Weights of a small transformer language model.
Size: 16 layers, width 128, 2 heads of 64, MLP 512 GELU, vocabulary 1024, 3.43M parameters.
Architecture: biases, untied embeddings, attention and MLP in parallel.
Each number is 128 + 32 x the weight over the matrix's rms, rounded and kept within 0 to 255. Layers, rows and columns count from 0.

# layer 6 MLP down (transposed), 512x128, rms 0.0913, rows 483-511, columns 96-127
[[169 128 120 124 133 145 149 132 123 123 125  81 170 144 118 200 172 148 141 119 149 119  89 155 171 184 138 111 156 156 110 109]
 [150 100 130 142 119  85 134  81 134 105 125 158 104 139  95 165 148 119 141  83 134 121 129 195 115 103 128 114 119  99 121 112]
 [153 133 135 129 127 131 163  93 130 110 102 129 106 154 107 116 144 135  90 134 145  83 105 172 137 172 129 116 161 139 126 163]
 [149 109 120 146 110  89 133 108 113 124 135 166 106 150 119 152 124 151  92 162 115  95 116 184 156 155 123  50  75  77 176 166]
 [129 199 114 104 128  83 109 135 110 140 115 162 164 104 153 120 116 134 130 133 113 130 106 154 150 122 114 120 101 181 112 116]
 [145 175 156 106 132 143  86  89 150 145 166  94 214 115 143 123 161 146 139  55 152 173 127  90 116 126  45  68 162 138 191  83]
 [ 93 210 144 155 183 104 176 179 104 131  73 120 142 146  50 162 140 110 135 165 152  71 127  61 220 167 131 123 134 165 151 109]
 [138 107 127 106 149 130  95 163 117 124 165  47 106  92  74 134 150 120  90 125  98 168 137 103 132 158  67 154 150  91 152 105]
 [142 179 144 155 139 176 100 155 111  83 148 114 104 114  89  87 108 117 136 124 120 102 188 102 145  73 148 118  66 127 155 154]
 [138 145  72  99 172 135 116 109 115 117 120 132  55 121 123 153 143 103 174 138 128 149 139 140  95  81 119  71  13 137  52  84]
 [155 148 190 143 134 132 102 110 153 112 140  95 155  92  96 107 118  64 124 105  92 128 149 145  96 156 112  72 123 151 144 119]
 [135 159 130 175 152  91  83 134 132 111 107 150 118 166 105 106 101 147 111 108 189  64 120 153 154 168  79 152 148 130 143 150]
 [132 205 162 130 164  54  75 137 134 121 101 136 149 129 115  96 150  88 211 122  90 114 158  91 169 168 122 109 124 109 151 145]
 [109 109 142 117 197 115 136 122 200 152 121  87 146 155 153 136 189 127 123 126 115 131 112 116 136 104 138 136  99 131 150 137]
 [130 134  69 146  98 155 130  81  70  93 143 137  80 190 121 145 152 157  97 121 115  52 123 124 129 152 141 153 134 134 156 178]
 [ 86  83 107 116 127 157 150  74 119 162 153 209 100 105 118 107 142 117 154 138 155 126 110 170 121 130  80 135 161  92 118 120]
 [ 93  69 131 155 166 147 138 153 109 134 137 142 114 121 127 164 161 108  99  85 124  69  66 146 176 157 118 137  91  94 128 133]
 [133 145  88 140  85 124 145 112  87 114 109 175 136 113 114 146 133 139 199 132 123 113  76 187 134 111 121 118 105 138 109 154]
 [133 114 110  58 127 113 136 182 198  94 128 109 130 115 109 179 148 130 135 120 127 144 100 108 102 110 165 162 143 161 158  88]
 [100  78 121 102 169 132 147 162 128  84 180 162 134 142 107 184 142 136 183 102 126  86 129 123 146 130  90 110 132 120 162 150]
 [142 106 136 171 126 137 134 125 116 133 109 139 131 139  80 182 126 182 110  96 132 200 130 136 142 138 133 139 178 156 154 160]
 [205  45 106 157 194 158 121 230 156 115 125 200 105 148 122 105  62 166 182  40 175 132 188 155 132  76  91  96 139 130 179 132]
 [204 143 119 163 120  94  85 187 140 115  49 147  83 115 142 150 107 108  99 143 131 151 157 163  98  78 169 117 154 168 116 191]
 [ 86  79 128 141  96 117 127 172 133 121  87 160 148 131  71 194  73  76 136 169 189  86 115 100 128 127 132 171 104 184 151  68]
 [159 117 101  96 127  74 145 174 112  85 134 134 130 123 121 124 141 130 131 120 148 185 140 136 119 126 120 126  87 109 164  80]
 [124 132 116  45 124  90 134 190 149 137 110 147  98 120 136 127  80 163 156 111  80 130 101 195 140 146 167 171 115 120 122  94]
 [160  91 188 166 152 145 130 142 162 106 124 129 138 118 132 141 144 136  86 122 118 139 100 100  92  74 112 124 146 131 184 126]
 [131 159 191 116 152 131 175 114  73 151 153 149 160  92 156 108 154 174 161 107 189 128 134  98 132 158 104 100 151 133 123 141]
 [ 88  52 128  85 168 109 124 162 138 126 114 111 153 141 198 134  63 103 148  60 120  96 134 116 100  95  98 198 149 136 199 132]]
# layer 6 MLP up, 512x128, rms 0.106, rows 484-511, columns 96-127
[[142 146  90 116  92  89 160 143 121 118 141 167 116 126 103 145 173  99 144 109 155 137  99 179 139 142 135 117  87 101 106  77]
 [154 111  74 164 106 137 148  62 108 126 169 160  96 103 108  98 124 113  89 119 138 138 140 132 198 143 112 165 107  72 140  47]
 [114 155 122 196 149 116 120 173 158  85 122 114 112 160 156  87 130 114 166 134  46 123  81  93 104 102 108 158 100 143 114 101]
 [135 155 135 104 141 125  74 176 130 110 153 111 159 107 164 174 148  98 142 145 120 127 160 193 141  97 113  91 118 164 118  84]
 [148 178 159 117 121 130 121 186 114 130 144 133 149  15 182  74 166  74 138 155  59  70 158 122 129  97 114 105  98 189 143 148]
 [120 127 128 155 156  56 147 142 106 108 114 113 146 144 118 145 168  85 141 119 120  90 122 105 151 129 167 110 117 180  90 130]
 [138 149 100 123 126 126 104 139 183  69 114 206 118 104  93 109 174 115 199 127 121 103 107 157 127 112 179 124  42 171  82  54]
 [153 150 111 118 101 143  92  97 142 135 160 105 131  58 142 155 160 120 101 178  73  89  92  81 192  90 112 128 115 148 150 105]
 [126 195 153 191  98 106 131 153  59  81  90 111 137 156 172 141 155 104 165 145 111 120 118 130 145 150 168 128  90 186 114 108]
 [ 90 103  73  85  70  85 119 174 106 118 119 110 101 114 130 104 127 119 155 153 143  99 104  97  99 146 152  87  99  88 124 124]
 [159 110 122 115 129 130 176  76 168 135 149 169 139  55 134 101 163  86 142 156 122 117 137 141 149 116 161 130  91 115 173  94]
 [122  77 113 119  68 136 129 119 141 112 131 109 102 117 131 164 106 155  66 126 178 108  94 153 131 139 136 103 102 133  86  87]
 [142 124  81 148  54 153 159 102 125  85 145 136 105 126  84 138 133 130 115 121 142 132 100 174 130 176 160 149 138 132 120 120]
 [120 116  77 144 100 105 165  95 130 110 147 180  71  65 159 142 151 123  89 155 140  80 200 101 203  93 103 155 130 110 118  43]
 [158 198 120  91 117  97  53 163  95 106  85  89 137 115 175  70 146 130 186 114 148 116 118 148 126 146 149 135 121 133  57  89]
 [149 201 108 106 103 133 153 105 109 114 131 146 172 108 137 140 114  96 179 136  94 124 114 124 147 129 131 100 108 157 153 142]
 [116 164  95 101  86 105  87 148 152  52 121 123 123 139  97 115 161 128 159  86  87 107  67 131 111  59 128 121 104 176 118 125]
 [110  94 109 137 113 111 152 100 106 127 108 171 173 122 114 198 109  87 141 165  90 104 147 165 166 165 122 136 131 141 126 128]
 [123  87 167 174 123 164  80 111 131 131 141 134 115  54  93 161 111 100 150 143 111  56  89 163 144 104 134 136  88  73 109 152]
 [182 117  77 174 109 110 135 135 114 117 138  98 116  87 122 167 142 127 148 149 137 107 105 157 132 122 142 136 130 116 141 109]
 [145 170  90 112 131 138 161 137 149  97 168 209 104 116  91 166 123  89 190  82 135 128  84 255 130 206 159  75  69 125  90  16]
 [187 180 110 165 104 117 138 188  86 125 164 130 157 168 132 117 164 113 167 104  78 144  97 140 145 153 174 151 145 169  56  74]
 [152 122 161 126 110 164 110 176 116 122 138 104 134 170 122 117 170  79 175 145 111 150 132 104 102 130 118  38 118  64  88 163]
 [134 130 117 149 105 107 143 119 114 109 121 136 123 140 103 107 155 112 133 125 112 123 122 134 133 124 163 110  98 109 133 134]
 [103 163 112 105  58  70 124 129 148 113 142 187 120  92  88 167 122 153 121 183 115 118 135 179 122 139 132 170 111  88 103 125]
 [156 156 135  91 147  34  98 126 123 119  98 166 184 156 134 151 121  92 162 110  86 155 118 122 127 145 129  43 109 131 164 108]
 [139 192 133 143 154 117 147 129 179 142 103 126 138 137 112 126 109 126 105 107  93  74 155  94 107 128 123  81  94  67 102  65]
 [140 151 118 174 134 164 104 114  52 118 121 108  97 169 175 149 114 105 162 114  78 128 111  98 171 113 109 139 110 118 162  79]]